Part of a small language model's weights.
Training: a variant of SOAP for these matrices, 134M tokens, 4090 steps.
Each number is 500 + 50 x the weight over its row's rms, rounded and kept within 0 to 999. Layers, rows and columns count from 0. Numbers have three digits each. The size before them is the row's rms in percent of the matrix's.

# up: layer 5 MLP up, 640x160, rms 0.149, rows 414-495, columns 80-159
# down: layer 5 MLP down (transposed), 640x160, rms 0.15, rows 414-494, columns 80-159
up414 099:550462584512559586533523459515534573473570550453581505508461440424475480531438373440440489539480517507485561509476489469528483474481459332478455510509474620468433509530527527447538457576529560433532561519531459589483466551441422468569509555
down414 089:477489458525478513497498507469417480518519514478447524467452572499459542479457437473436597479451489459541550428451529498595546516495498483491444509458479373606464534499431521507463569502550465528434524443483607526539523471537530453404500496
up415 104:500601573512538569467477551492541468508500467430448519461521541571472471515487523527500503535478516496514526587463437506481541417588561461520527590494438510568370553469466530656464478578542566511462433576484515474531490524449559534485542518
down415 101:572518485472589475550520483485521506492504617454525542609433442532522501545561493559515485439510454510475492544516579455446558439530489507413549585492497447574512551559574504529599460541624523536485550440514541517503436507487466364558466495
up416 094:454555581607503546426480449494570474489475598472516542391460537467424502537424470505515497495450567529487562430548471466561484472515532419597487443488500501518490453461468546418529523585497446466442509475435516479440541613603491434524449521
down416 096:467488513464523443481511443529587533575539450407493454496558491414520523526615478416521469464523497510474519595561452554574535431447514545446486525557472499495458495565460428523527543548459443458459467463501458498533511561491474517571500530
up417 107:530504582518465506471420554493561489573500501491540560429494458525462498403435504475537553498589448454470389461625458458519529449487468483490533427448466446554540453471484442501520471514492408479465406647541529412367478551560415501496509509
down417 096:495569481561558453507422481501565513527503492389498500510492472470461496490481492549530540546476560569469511503369424507505557391506479457502494545441510535426406446543453487510562539482507525525416507431486436532524542555545359521533509649
up418 097:479513460455480413454474437495515508490483576473530506488483445478527470477443493507543462445499573537475543481558576549585516566551527455503491545429505419491473516538546535478466496518431432471491498489515474495482521519488468572616575519
down418 105:472465483511537422494491445525504406453534509576507567459505500563485497500491540506487433525465525592470494491606432542442486553440525487508506405429530509474480457463419589437523504483473422520442553625503523483603473445464498473444450489
up419 091:545499483467524499559490503583562478469434570536524628513520518531554551512489451515455499491480559530434508561580471449505485580511399403453459438545407555502429465522531401588479491486526497490572473466480495559463454498544431488489508537
down419 098:454550414549485415508529563482492434527588548562529508548490455466485484516478462476490512456540559486455582540502534528548551504429537600487476521511564501486615529552428482478543412502588514486482492551436500543546503504568502473521414444
up420 097:482397498506518388533504432494435542514520468482562514522559653496578591438510528521374475454542499554511445498501545528516533560491448444473579562462521544432524504478396492463592388437539422537434420497464482531542475595579435447510448576
down420 103:400473411425520460507445478462519499502534473493566510538577513570548511459480393429472464606548447507561462559515469541535457521476506612507568610441501482502441495473549505580518478543498409521485461498417488454495515479589440510588406590
up421 099:446465516485573498470537473466502414464540505538426522524497518508557556485467511404597502576549546415520459429527471528573501592537432406504528417437504542553519514547501471486556485542513477585343496608456553540471596506465504489451527514
down421 109:465555446538447423455523507519579501440545551481436481457546447548484525513509553604495534494585499567517471488506553506497481481515512458502475416563531618511497536463536489510462496492527521477474455588471592404464588495486492486404395505
up422 092:528562478508458420558567511492480604462439494487498436499476457539520555499439425519437534571489413561610529459452578470439511543513493576561537473464489531426413481542597513583471492537521512535522385509503428515471498577496518480433486428
down422 102:443415506529561509510486516516491532468469558527520554484438452502531500488579543499495480465536455533395415523479582485530448449457480610450473484509546518548518458455441467592430516525462458517496563401477596486468515541488495491438538470
up423 095:597670478549487527545471484496464441516512558480543455493551516450499432616538430574494495471552451550560440518609575532489544451379446453508446443461531558571420543526436461500512611532490552475465433495523502528516553444569501494446530486
down423 092:407409509596462507441514512534472626413506443514454573557532507518485523536496567479451492525517583472427506569414469525498465550500415470547557424542426458396506500409551518527506514465511487483464545530450526512439477463455575522537492495
up424 100:557503441539595502521493410418510527506466571462546493543515492491541532565505486548513512529520478537457429488404481424599496527474391490454456449662452512419561479577491497569519484551471570457483479489492528512442509439488629416485455486
down424 091:522534467418451528382495541510507532513478560537503446559486391500504492553478567550486434470551585522509576480501489470497474423542521482484477520433490588567543466480520515498567540482473527461488494586551433469448541514512377619475392510
up425 098:532420434504478486454477492482495493578512517549579571479411438433607501475542426516526572514525522516452538565498494490501497477523476444541442421504500467426427501501575446435395531536484449513514517468508410543503554548488555519548495430
down425 109:552539483473485455492455437545478479533516492547481487466482559546442496413486549488404509412569561530541520398569458484536544506526474500442494546441471533503526523471513520410486501502530421548459471510402453499448549523449438482567497433
up426 107:399487523552488476483378492551587589492453532583466535524615467482568456496556545448510532528537573488461463455548520541461514551444465467560493358436507624519518516495473407475467516484493521421502547490470557498560529480492437496577629481
down426 101:460523468402538481582534532501646526426484403435501443450443543472494480484516493556490490462551557504489526493366389539566570541477483535493469497531487564513520484538492498436487523475471582518458340464439515537504484482524499484496458516
up427 107:480459539549526426574513511476526430494560500507497484467515495516563515599575450433481472472509589463505452506539469484473523480500462502507501477610433530489563516480531405547445492540455541566437537500517584551581540499448504474460536540
down427 113:474501536539446529534573395523560516492470495432489467510531434588538547503493451464492638400508495436474472537566450515529474589574510590467530528460464486558533514506600416469483519459544552500482506609589510452481561628509480497460514485
up428 110:548455359504595563411476570532470459525521431485509467504454361554491451489521560481470517524554519547510468534472511477520525508491448452516445492436507457501519434534516467526437497544476508410423525487557444399519433461446447501476533546
down428 106:489409470487569522564537602543479495492578511438618498526567528535522480363449562515415520486561516516431442492466525483530529529469496498448491437485543467473435604569591488550519635563527533546531511457425456557447476517533475509524592560
up429 087:474519492517529462514497576595445501486533479574505460456535487472508445496449490527465498458496485532393455634546435443402525491448564508505506396539459533535440416469515601506502451544469588505478520530544533528416493492405502540516521528
down429 092:500514538510455396521600528418507451560422471478474484526641637501462457456523494609520475484451616506441450505514520558533547429528462481402477480457443534571486517518507416573506495484548473495539526417475495594492493497526479505495447489
up430 101:520514500454628584578514440472562490406524548520412460389489545473513525495519495497595585487448484551505496530553548394545484510536449484506512475536507561516518556539464506503503586543420495467438573441433447495508527395558555551518515517
down430 095:517672484560526504478486511493419552493489401485474552489579486524527488539428504486556454485524485441464541426443477497465545469547501493450504473519391517475483448486604410471495492450440547551489511504489528433476568519621505403523447452
up431 096:499571443546548555543506553430400463466507518563542517455489412505456515556423516480553523447431612487584506585505530465530517477475402545469494486513498482513386544556510559508504507505427548396486499428478596535546559491510365549581525503
down431 099:492605540510420530580441463486535545530542418497509492621500509471511529467448543504520428568458463482553497455585579506482468508560461559480541505586551549429510435525482554558470449447488577573564432504462581490477515428480502523539484482
up432 099:494476504487453557486442409524573511508494521550444383471514474448465470636469500525514529451519427555476577435517473591569492487383438509521530539443477455572477515496507453532480540484497473414410457567654500411499510510541476507556508440
down432 092:479484471455463398520555545428474526582456492452401545463538530450539662525481562470428466572473498465561485557492551492474493524525545493381454423579466566423471554529462507431583533556492395570567479507394535509493447502477497485455599475
up433 089:474585492482579465452569475526503384477478439465571425484520575563483467468515422472490595586511498396517438510519456456528458468468541477521465499576552475474481495471478536594552516581635535441509494543550442401500533490416490586577516448
down433 089:498461457535416546422487524531436607531480480521497558510557397459517523501483484546532488509510505504506444461530509549549502474474442507550445420560475574465579413475481483484498553473390414544587609470533512511457429498596467566482491577
up434 100:527616457486514530561420454519480421594464471492501528440541461391476521505566487508506476485535527490496495517471513569460523510536501451456442445520578490456521464550388473506504468427541505548456445488510511483571491464468537502471476542
down434 087:472516589501518487478592554445499620518518499469432478488636439582438579464450510480607509503475478514496439626514511487437525434502534581442459557438569473466529476523547518511499539512520508406545481433473449548466466497482488531529487495
up435 100:588449486433504491483503529452501548438527627509530511575453381472433447570482526537527470421454486557456557519415521487569499506537445525468483491453596500492507544475504547485488458468535476527487525534504530542595431539421575501528522486
down435 105:523481560494501446470456444514526564450542545499537505460556530478464498486517568512421538556481448626479474521454424503497523502510522520509436499494532488441478414477537479472461527498429515431410476450604474423469537490520537500520539483
up436 110:508536510431496544545487469462499406502531522449509528522469480491438577417519489463469446544394528423562493611529532536489576495531464624450530415507464654545481562385537527548443427489435539536462497534479531585594523453504533429490523498
down436 113:441479485545552469541505447420526512601505454484602505420556545497574485451622461527501544471556523499439428459442519490495542549548474522531558472632489520421391498533464502458487460485592477541557499488366499413544522575447485521520488398
up437 096:477599450489452539543439477443482543485492485598473469512486444474570496574503543470555462450450491465442565495536493482509465485490485516436530576426619464402454500516477495527489521455490587541539535439496517540548424570451413514434529540
down437 089:560459451503513426540500445606555498478549413503527590535485566443484500512551556535493464609524507507451501439415556507410459447513509494542444574416382558540498547511509476503458582500489528499503459414511555454497620486489527429542396526
up438 112:453454497437491452480543516517458512468494588481500562488452533520546454533460507557537553517516581556496525486484573426484529539541438562460498459512538518515531472397374403506495565531545488479410505538533527464490423452606508550538600487
down438 123:468482436508505495498472495442460467523532495521582496447447481420472509495591510449473576426503483522488539508558557529617562543570539461502482492552482443517503536485601452462585460530549574596483519579454458544473504505543475573518439452
up439 108:537493513482491500440449462471450458649490503437571475509543424468418466534483519428492505492621518438435503546428531527488472463505426556523576487477439576491545411451546514471432510579452504418556592466533483476477474546470483540469509524
down439 104:403497462549513509494514547435487546423420429522460530363420538568501557538432562532487561513456471501525507522571529399526449431539527477503523490575443429521472495549568423509380509449485428450453449471491529601501591490397577483548496538
up440 093:470625562578451547568597500486506475505531538508452498486396493469493471540492510423457411565511407535477490467465515430546376566442627490449533437479505375505558479466568466599429425497540485493500395464510501498529525511515480560464486448
down440 100:525529410570548480483490466505426482408392505411535450495464471470489498505449497389549558553519431439566542475582521508511546444470514486524535576483461518480481472419455467455492575507587494491497541467571595486435471518518603475487438407
up441 102:457526575479541497413508414579467401520479513467482486622489517518408468532510425435403474591436461508499450476505446482444479487470515539587526463561516532558602482487412472523465571582488492449400519549540451528446457470483464487484491368
down441 104:511477456598505513483394539556473565429415505491505518523416509398403617559526476522516461512525548518482537522499573525578495536392566509414458479487545455530639498477541444473506521564509507496450538451471551486381576515533502493544432503
up442 090:464455456498494544571542584550478524531500485468489572460471412534519480512511408497452515434520571504501398499465493547493456567468498542502568538452557595508485443502505551513573517510504517566509510488454452447526487558473482556507528446
down442 091:491531439507523480569509408524481491473540449567505387449600545440564434541474504576485567501580574561610447462390422486561425566514531550425511464559426492538549520603536433402450534535554523522474465474476487554536536517539502481549496566
up443 095:520476536533542575398490531429535418545557510464467392484535491499499535475513529472439438457488549449489537562505528473504488483522518455518509463516568502480424606456472547583536500519458472539503519475423482520478634438452565584505413396
down443 092:519547501424457435445555427496559623451553462446506524415477468384513497526496488484544540516443475416582507528400501547588498495508487419495551522491435594476519535432558506483459511497469445508478468503471473530471529454572493534544535481
up444 103:543495423330483517517490470527564412444477498500437511483487462450535471546443534528571411547503566513525487484487430443467482494506472477485556451506550502466533454422428564582459469472551544493476528418490482385452542508451486510474465463
down444 101:489434523508559462447475498475544461535578480489500368463610495577522609493475512408576501536514517520546529535517436553502525526450533523518499509447476556563442520541506483496490518519485538590401432536468458543404510496415474496474470542
up445 094:487510583455455540521495442452505496569538529450480515556513526591525467494533434530443520485481525509484507451514447458444556533462534569486558495521523618463530362495510565586418384449612504509537448510498426559575480485475505448575618442
down445 095:524544447404536462547514620450500443569523567464521476520478540536560403449500490435489468510534566561514526595492486433483507452533500498484510543614497503439506434557451449484487566576432505485570467502597530487554446478442431457453435422
up446 097:496517530457582423516426499472440465494462462512466465455494517557504534456488573451505579529527524590517449520496501472530575452433527450501491560449549500474446569529551412519443482544576546531516529559532619470494503558537476435495531449
down446 093:428495433499398519500500449496489575583540487530382549499575584415472534439532451569448442448479519494458463433527558500504426461609476589466462475562484437506551563443517485521446447506521452467439496470543411461538548462545573592573465473
up447 104:424574507506553486479522505484483462484415461528486413556561549482500481526586554550496520504407449451474469508468480574493448520562556597528514581490551408456393484494544489541476456463548522561585429502469574552465513457538491450635506448
down447 108:499462503532469554468491505613459461502602545497548537504517510458464540416578529537480622495505513457527529555451471546456454463444503487438553676531507521468547438452452507527513652465478521490529502494439503466505604508536472541551536427
up448 095:479494579448472528447470512506458425523546507517526507525475507430466519406588490429449575538533626544474440523514453585535559450513410497491524487503542498450559531445556546484572470492451547531570483568464536458497574443502517499413557623
down448 096:481477436581520536531490520534466385522467504521516521484526557405463506525589509508496502554352509489509492484398488536577512470522551522515444550517450525454571505541446458533496567532488483518424402504455463454563414629560496508490380516
up449 101:437537490468543496482508505516517521518389520509478484558513444471431394524465478445466507510592476506423437517477571565410570509440475440493506468542496508414541492520375468484577487393499604436493578462482446582424544453454536520524589530
down449 102:531428610481579523504497592622439449555577519535576560511509429559516520500552478555508473480465555532536558606405481563546509447640463499550465524452547506368493490460576432548499525518496463556452543515471606524491447466462496446547618498
up450 098:468552507415604533581421442479413424507495469602563545530554406554483482400476390559475536459496547504529510486561486541479502565552461504457504459517445403462547494609587508548422568495503507425450446520544464505587525522510464453537471534
down450 102:480511382449530464560503496524537517452517594446527550529506499556543515512399597545495530571551504670518583576494502381393582475388582546525525497514518505428539556594540473473524500496416465517511514510493507504484457465474428467457506506
up451 097:476547452485513449565493462619442432587497529459489571495520525492530497519496546408544488579495487575582497555511493417552501346547577472493519441530420563552499518478542423483492565616501488425540533453516472523500450532393439508493568572
down451 090:534476517496468418464524515448485601418513661540563425477435448527505464478505490498579518496663469422507479497481563514495570475435531450467452460539551484542476452495449503568461460499442475531453563540544516418495462512521542437512439564
up452 104:528552492470386373566454398520515563500552427564444497490519456500434601533461303570479477434520498499575529569533529483520484493512517483453539390541581391441569515472474549440524421485541493528558524530487506495561454504516559453499470503
down452 107:462470482551553423642368503439468519462491442468497473584529515522544608481486499539541469500484557478560476548593520517582469471543516473491462555489485443553499489523482590450473474444496518555489479437474526482589463486502399454480542460
up453 097:546572572530397460573385510507469516498489438482514477402538603495485547534477594591452526575448494457510488484483463497513454485545529510521465395387446560491493533542419538515500451474532509491491522557422537515568438572520549491486483546
down453 093:459472482543558548563517421484423468508434486516406515570541513507528582451575417488520511452531507472472592525517476471473553493451534495511537476475551474493502474381491496463563405549519476433486568424615544471501616432432498472484474491
up454 093:570487509438503639520477432566500520468500449466463536425518543457546490556488437520520449581424487523553476562575453515499511509422534561590537494494463452465471525418475567585478496563487523480502432511510431493609458468445597530527517549
down454 099:476505535553478522468491525466505502491653522461593499461500457526489481528481449527528553455427430596408502356509495536486529492535557605549438475536540592407592474599443481526493468548509431503551557480508545558544524564542464620498509641
up455 104:521444403540436523482459457485530496443484528613513574429484428561472495519496589509484420483515480534519544520547620508607526444476521432479486415538427529439550552439521506520456507490523508500472499542429530519486477416576552542491528502
down455 101:462502474552600476485541471510413451506546482567482528482492552535408502555412517507519477504568493511473556494482570459645467477411494442543514443603478570515481529452550535588492544449567414478488523522527488513405532582521560478483554576
up456 104:546482522464489499495479522515550449496486519467525569446441544529498518458517439462474413450558542391474438510463495507494379482527522446462503497641496520487422408572475543543509524444575492514495459496349562568528484552402533460451569482
down456 091:497468512459504584500419588445477508522508514481496439469433544443550510453475483492474519523476560470502490553533522520495566543472569503483424457465473543530554497566591475354515558535373560495460532547615446517494573578417507564577489499
up457 108:443428494520473506542559464498386410570463522489545487531448409602490441440551497506547488502518503449476439498547506513501556576550529519471423520476470420505502459517593440514511520462468440560519506525471443497560486369565473511524528520
down457 114:439500463383433595517473509439525485426446494477426557516514575435457532515496526515520462469611492501491500541453472410487561514475495484554590457461454496444432405382445486383423393509439476555490462524520463617472454534543456512545541464
up458 103:639544462400538524514490531511485449498419471459484514515411558521454417605450503417483461526499550467521452548519359457521522486420520587469582469516529484422476416553545517472493516569483520523511554485526458512507406528554496558508506475
down458 105:488537529490508472439508466467469486482495517454460509571495584509543509484566434416494585498551500639544472477549590509476442502462456520482506402596508475502561539522454518515576483506438497455509507501626456447603529563507536492514471532
up459 097:541403495473513507567438602476515564492471531617505445430509440442503493548524504498510526438485542540516427457524460432517498500539443435455482518541396477519450428481527482454523523487475469448466497470462508539451589495492542460430426496
down459 096:465570494430507475543549459550491547477521471417485506518513612571501517422466460501437579512583477486549444522455523492530540526474491524458520492405623458558474480565478473591532588480541450484529505400578551574537438474520522540549525539
up460 100:463439410472404488528548394509457569546502476552483517401415589568516475454536508516535327499570441506550496518517497437564442494481591515464491536574520454548394520511531442489506524556520495494467506514502469514478422478552529546434479515
down460 101:412503558568534527465489584419544493468471493482607542523524490479466524447487537512472493533477508443485495560449526453435509566566523501509441488454464457523516519531444536434463501445452527539496495484597541444600519613517548463435486469
up461 102:557478439472516582464483474529569547486408525483574413557369537511516496386407474566469460479409474500548467523453537452486448519477379489556494457408535455531482510438463594449529558473493541484472452424484504491547601557533506399576602520
down461 093:510490461554510518539496434437549432475459497469540505507501498514483527538507514504586480530537453398481538562499604526444523505557497525518552528510501440467443474509483485541481481498416479530550494436539424605524458467527517555465554473
up462 095:544555542481465527523417462482534405433476473459549512539505417429418493522479561532484516557471528502490480530504537491474544576506542449563478532455454517507476600498520558391537530482458519532464552438553435505498516427485466465474588472
down462 095:530494460509493546489575658503460547546574512482519476565451545495514475469457479485448544573527477554539493439492445576456561451472440500481460541429505478518538491556437430475558607580539568555527537492582512532422429526469432523542486366
up463 103:586459551517539531530299452400488545598510492535355425452524547543490496523395478482540531547503461543515412429494500509479562474615499536527517472474429524441510458487485513520544607546438520491537511529400551549535486426534436520435524490
down463 108:444524474535540465495567470511498549530575513523462525505519449453363474542513447479464473582448565489511372421563573469512584513452514545609499572447445467530392519418490525537425477476518473484564500460434559404552444439523467459449413439
up464 099:497518469540475484616465536403597496532511499496463485515574445442575566533481540517468499399539518539466552520519535449478415493499446451503493518528485483500474480525491439498488498596439517517507416491512428567529391468587534547473555569
down464 093:559439595513492453490499536526448569466441521498424546464383519501498490594468468551519538560403454546519402493387492562537500458526575534520585497527462472510490460523484485451459473475563436420493527535419565480536528439444523471507401533
up465 097:527525440456558351483521463500452606458453451478437499492508458504528581417503533473557503574489505504542461491576505505539517479563639497557515543475543548456532447507474519522463527517578512623443556571549588510456534551491512523550424461
down465 094:489486517528512522528472418452546436556463540545496492541554467494564490485543555575552516555492465500579468505509621633481500594471473450557466446500572528510585518552420510531472506552442421547495547458463490412528388475458454527455568536
up466 100:505441547477533467423477503487436587498523522590513472556542503438446478484471518524470520451544458548553532508569516560433525510565402492562504456483376590447501489469416494504457462456441513564538444521504558554504544454514547518490642554
down466 095:473546466511512581496470485490543451415525540462432567523490509565456588495555537513570555450513593561445530502517456443533600412480545502583555499405539435448582513555493507410492529562575454503540527561474489518514505528444446468444480534
up467 102:556531484569483455494539470457518496538452494519549585470536487429437482457494519513559466550537415497533469511466459547459586545463528454503491512596494468394539520599558399506578405431464506485509458483527443512540457435488487449511495494
down467 105:490466557565597494556467569474494594430505376511595524492514471542505495439557481467559489642501414377502513560471527530390490448539515482502482406483540478412500416523554458565537362532472483454535382457538533511488449525515488467496439478
up468 092:504573568500451449483604547544614490557514533487440547517530463504408419455458574548389446447493503457536499522484517588482471534456479500481529449517483519461493481502551527469545521506494486527499534524496489571503481476412550533500356597
down468 097:518461413535519561510522534559452445528544554502500355520507521488566484468513466512592529506410568598584483517411375501531495500485462515461462531485525520494555549493566450481516447504497509491506536435462503466538474482424520537523488485
up469 105:480491536490538478443480497529496427515445524409511554465524545504547419514534473573591512427508526408509541526444506548553508554590553557581493441470422492535509521489539479554517447507504550461408518501539537439585473508523452562470409413
down469 099:470476519477558498497523501485588481523464538510509517519493602472551417579485469518418538489589512529451433493542539559482490528423504390464422518582521553477458493513568581437510549441491510409486473512449513477572608411507537542495458548
up470 098:492515537531439509431453482530441510507452564511526493493549495491529542505513535563390497468482531549616489565535443417469608486512500507590435503410476522361493450515488543474496486549498631471515501475474432474582451465515492443562499528
down470 104:432560461557533515503577559530485517423533451441526491463493512519497405516446535515549493426467529453511509440504536417523426451423578500506496451543521394512456516525517565420481508455509448626500475471548513500493505484470524478514551462
up471 103:480428526527603432543453539549499493494464547533429540519446511480498456475481449494516503446469500585458425466493568458423537488609531475434445458485487481558407531531545479601585431560541462519500596531418471612423467525503522442552484465
down471 105:459550525468485528467446489511611506435495471509526497503511504433529404538485525521531528504529562510553549467434540458582507472515422552544534565486486531475468488528526556400445442508531534525560557500396565500574522485586427477596499513
up472 100:416461539564497457538552468487570500531451394411478495411500489488469543455556548578470532543498586509516515505527514605420418550465518443613426526479414465570578530507536493519517521464479532440538460468402563516429491464482491513547445429
down472 100:565486497507565539563530469508511564465506484575518513521471518479475587396516530448508534510472547499491522441544533444414467462510559440553540421521411427466619489501499542507523550488442501585530486592554509420538508556474468488480592441
up473 099:586536528441500459549528421454496426492619468522513571466526468586465532537541453504499575553487512548447487528475491569530476610481383419562596543503469459447430465497439478503552480472573514428420551531532425498520503468521475513455527539
down473 100:400549393505513541563552535478539561519464572535475498555383475507514418532446479536472498433474568428510497455482492445521519497474550491446494501497489511514515468548570462470511466487410404464489386457553477560477529534510504496535441477
up474 097:482590452458562442631523453496466498530553440555498479495543520427398520514528556454431449510507547367465467542446464530522555430571488509571511543478503481579466544551506560482487527526512519510437536447538487522525538539471479444410465440
down474 098:394447592565508487471429542487504496487493542418493552459415581484386518454514544541509602437519508514522534498519461517446461501440585449511551413472525474491544476448458434521499455414617436546514475444516457494489612457509520465516537406
up475 101:456498430496378493486587522467499442500480546583557388498528507601487505600426531433473545465493573471550454482491446404528508572618518520477496384430446493509439496559496454423414441493497528430492609502475485493498399498519539449536458476
down475 098:468434474541516539508501546559559483519491520584538529407440389466489453563547556459554553491580383489463429428441462507520480535372555518487448499485492478542518480512461514472560602486608534646515482507605486461470380432467542497567500457
up476 099:507560539487501515391520421436430544484598476477498529511446470482459558483553527537465529457417457451554506542497531466493446470513482449515509534514407563496401475503575517398523541492445440479521549436444469514512488492403552469402459469
down476 102:556416476421440499502520510494604454409478495561456444477426572450521457547590485516548499454499518494522480481440445406553573526567544496453471577508514455482465515542510515478496483537406500530491441528517472518518451481544452506528537446
up477 102:574520554509574525511463459410559504491517424606501593493408415460537601530498544456449579492411556512456398516427460563571396496472527436558526480533518575483541442487474522475503548505509471517476586501513470481518517553491536459531467524
down477 095:493578434544496474471608516508477507507475589532435541676448552493497416484539508388396455539473557448480479416478624486489423506459526542500378433525500451416421464463480504454515513587424456539516480445516386519502423486486543556495546478
up478 103:497575541440446468505559608552468424460413510485497465436446503586449428500503433447456478451602517470516467569518491442464596512491509548543527475465516496518575498553573518515461458416462458601547510520494611566466470505630522428510478469
down478 106:545482427491560490419552465505395478487496458519486534562581468442517527479388534503527495381455498504494477501435514551472438432598485514452467377498540486514513518557505478513490491559516570515459497444523470474513477622501477529456520487
up479 106:477447461486494492462532413561462532533460499491503507477414461519555552464454507415462584517449447526511423526469531461478482498520525472487567562570363524442518567500454468596481493499410445480503506395534450500552568563426531425407450541
down479 103:511526479445449596552535527396524539489491529615510526531470465437559528465443466536414561502490489502511472554442568500473492535481456523449510488516412519448586460588488453478399554442497482512493502450610464485591476587531430515497483490
up480 097:472563426561511609547449492441530543566488472533513526576594468491503485496473544572456483492518564540486491528517572464419488595525474490536517509571429612449508464500571475424556515467526532572654545430411511442505514578478477514490541519
down480 095:511416467555525478423524512467378402444541528515540521514493575483509440501465469513404505594616497528510490574587675383437513494490416491558601436509467487522576578474506518562452478447505516527471512463538484545484437409550439466544530580
up481 103:417423542416520528501555475523357499449509449582456540488482548448540614574455487505559494526477498498493465424493498484409494560496492483522454463523435525431552479595474513521393492539448534468500438547496482554636529569557500518423448529
down481 104:490474549484477458535508500406539480481559499498542530505446474527568467358551504533399561499611519444509516496465520434589506436499539552485430499456477553505508529496449468454509516533523488495531503455407508587478478512448414444457509503
up482 096:458479489390518459556498579446454491497425570477431480430420483493470517499436438548566545415491436507478587454637503512473462470413452557614486553507518517485562432538533500416484480554487589493520484447479480557526482486571520535392445535
down482 095:563519415511511481529554486543518420553614441440496495431490484578500485528529562457475523585417439467501486507438545481517464495546517449487526473507495464480488584411472462532454573492419552486451597518504585577579417448531506505497565463
up483 095:425531524501488447464440530420464448524519489527496543488488530599528462589462450502493562505516507444484468514452552462539513548512440395452579491525460512415529419495501559522343589602520463494470440536603519500444530565405530446502448511
down483 093:534472514453560533534545604593614504527520486470414424575450496450434551394525554529541501468573529514528517499523505494504503413490515517614507500429497463523459578527551469501482499533558546449440482469448568522515454493466476525496594433
up484 092:524540567511487536490531450390435492429556495414414435501456519498537488563625570465550454614501423528519538558512493472506467588496483494489465479441492443468466471603480522440582458525518376531445605508392422484496458588516562518516591526
down484 095:549511488514445437462454525493468489401526419577512551577556531444483596481473438546524445497474470487447500502434454504470406556537521543487564564534595483496510504546565505467446458472531524576433511517554431469386512532518420584474486581
up485 096:417561493487499618486522595482542530465537460514510468434508438539489457486468560499420482487395430445513555535490516529444511396407424482463461577435439594515465474452414522540526496531473441458585454482530475493544524506454424525434475447
down485 091:565389494573547358471506493467533502415428483512531555545499450569480576433562431543586528487558556520567501535439530429502480578537473536501455481476560471510622532527604429532512541460487473490434514594538532509393530555576551559528435447
up486 100:484460531561435479481464522496501583451512534396537509510538480440551524394399449478525423486487432573551454538481505447507442524532519472553563502451515469435405483500534481467477464405417542519553590494529445515422501551586583548482525489
down486 105:492517523475503478556460451447490577504543532510550425463495426433568509488511350498491365557476468531533474485406525492538555561536514461552580506468533456503415490444527498446413479450506513512536559555399561455450461491539554543483468465
up487 109:484515465535458578430455440550497584520526483451482488577536458426415471527560504404459518573449549404587466521445412545509463559442516479524453484487546489577427448484479421565513576533531515479493545451561437589502464510417623510505520536
down487 101:478516550472528482490591477579581495456417512433498434576493488462477529510443430467472495552451527521552539419538480593479470435530430503421441561530545425492597466520531466519581552535588504537588601363430568481417542546485396440550366497
up488 105:425594606520519525536573465567497513484535460503494463495400538479532571391495544506546517481496515479432506477493470535588484531517505598498488457524489477566461543543577570531512510446538549523436404486565516548451434616542525546501521515
down488 106:465579519430451390502440517462429516478535460520554471507470470526472454515375536489608474635480485511589493505518400600432435457558558517538467514526447531488478441497531479622493572475517488469581419492500468542472476479539445504491453610
up489 099:447482519537427593486482489469479520490504557587450418544572527594524514435551477589549509540529552487593448522420575378499496475533547521523596524521589480572497467568453500529423380511538525427497573508488555453591539507534536501517476460
down489 108:462468452433422501544490478579489475486488557466440509601488544474445499391560477488483462484415555438530517475504510486614480439433506544528553554506421509524446500555482534535435530579602488585545515395465472555556494521441379426582529535
up490 104:439453474496531526448520580391539519538575466560501523573483554499467484504539445542525547492500568458421383510507454496556498606524556485538456579427494534455513514526439556612473523540570602450548466482501503506508469511427477414522530510
down490 104:494535508506484424450486507507462448474516478408515578558572447564515508516509512497490477447491489445577553484447462505444496469533463473485471415551508494473515495493581483509519450382491490536544482423509441519465465479537481505497485573
up491 094:474472545480488549551505352527571503486472405463522499491592396566417445576426498586530540513503505524604610500483490477503531587525504509546521502474531423518500546453508445463524441565530542571539501497465549525408435417520503520541432485
down491 094:511499463584477505485521518516393559469469561591413492542533556522582544504497501502547556463527455448488600537585541457585604455546532474446510500477446483553459621456448589516452542551502507447513419420411511499566552497593442540441442482
up492 092:479495485459445531439457551477579375569554492465461378422517497436530493448515577541466491459413528518539540499466543461498548482464469432496579525480467462542473573478524611502546409483467451473562511471376606610502549442512523486545481524
down492 091:556421479559438515480550409513531558519501483490570429476459563568474486492633563547447460564520435528438487475538478533538519527501455563461507471498502590472588487560487401527489509494492550514488469547485434390495531513444479410529426496
up493 107:490537524472427496512475529458448445578503471429430538501609564509431478553527381435569507568489457554435489616489441562528470485579554408500568389496472512425457514602515469500490534497443515467506578437542495559354548542582466543368523425
down493 112:361613523555428426524484443402465505539582519519442437541461495523551506531439529466516438466534534554436562522472567503522525497478499518468502483543463556551475492523463487452484620500476414451527523535494521466463393491486490479513481406
up494 107:570516518483507453469449593478510387490448587563561547485497528568421523434430541546438493533537467508507487548456453603541502438394546465580477509509458447511568481541441533548505447511559460448558574523549498495552493479489545455511453576
down494 091:443518501501516574534550470563517433511562504550419497424469461515464538512496547492507485532479572488478586401488532388520469471561479412484435556428567528484445573519593459534512474533455601552473439429526544500508569479494551573386483407
up495 100:497548452477616433479473488456487505587535510517589497518419586483447534428551459475540430485480567359458448467507501499530526560428525544533469529488417473537476516498526604532562506546534545485495512588525482499453453426484536441496408448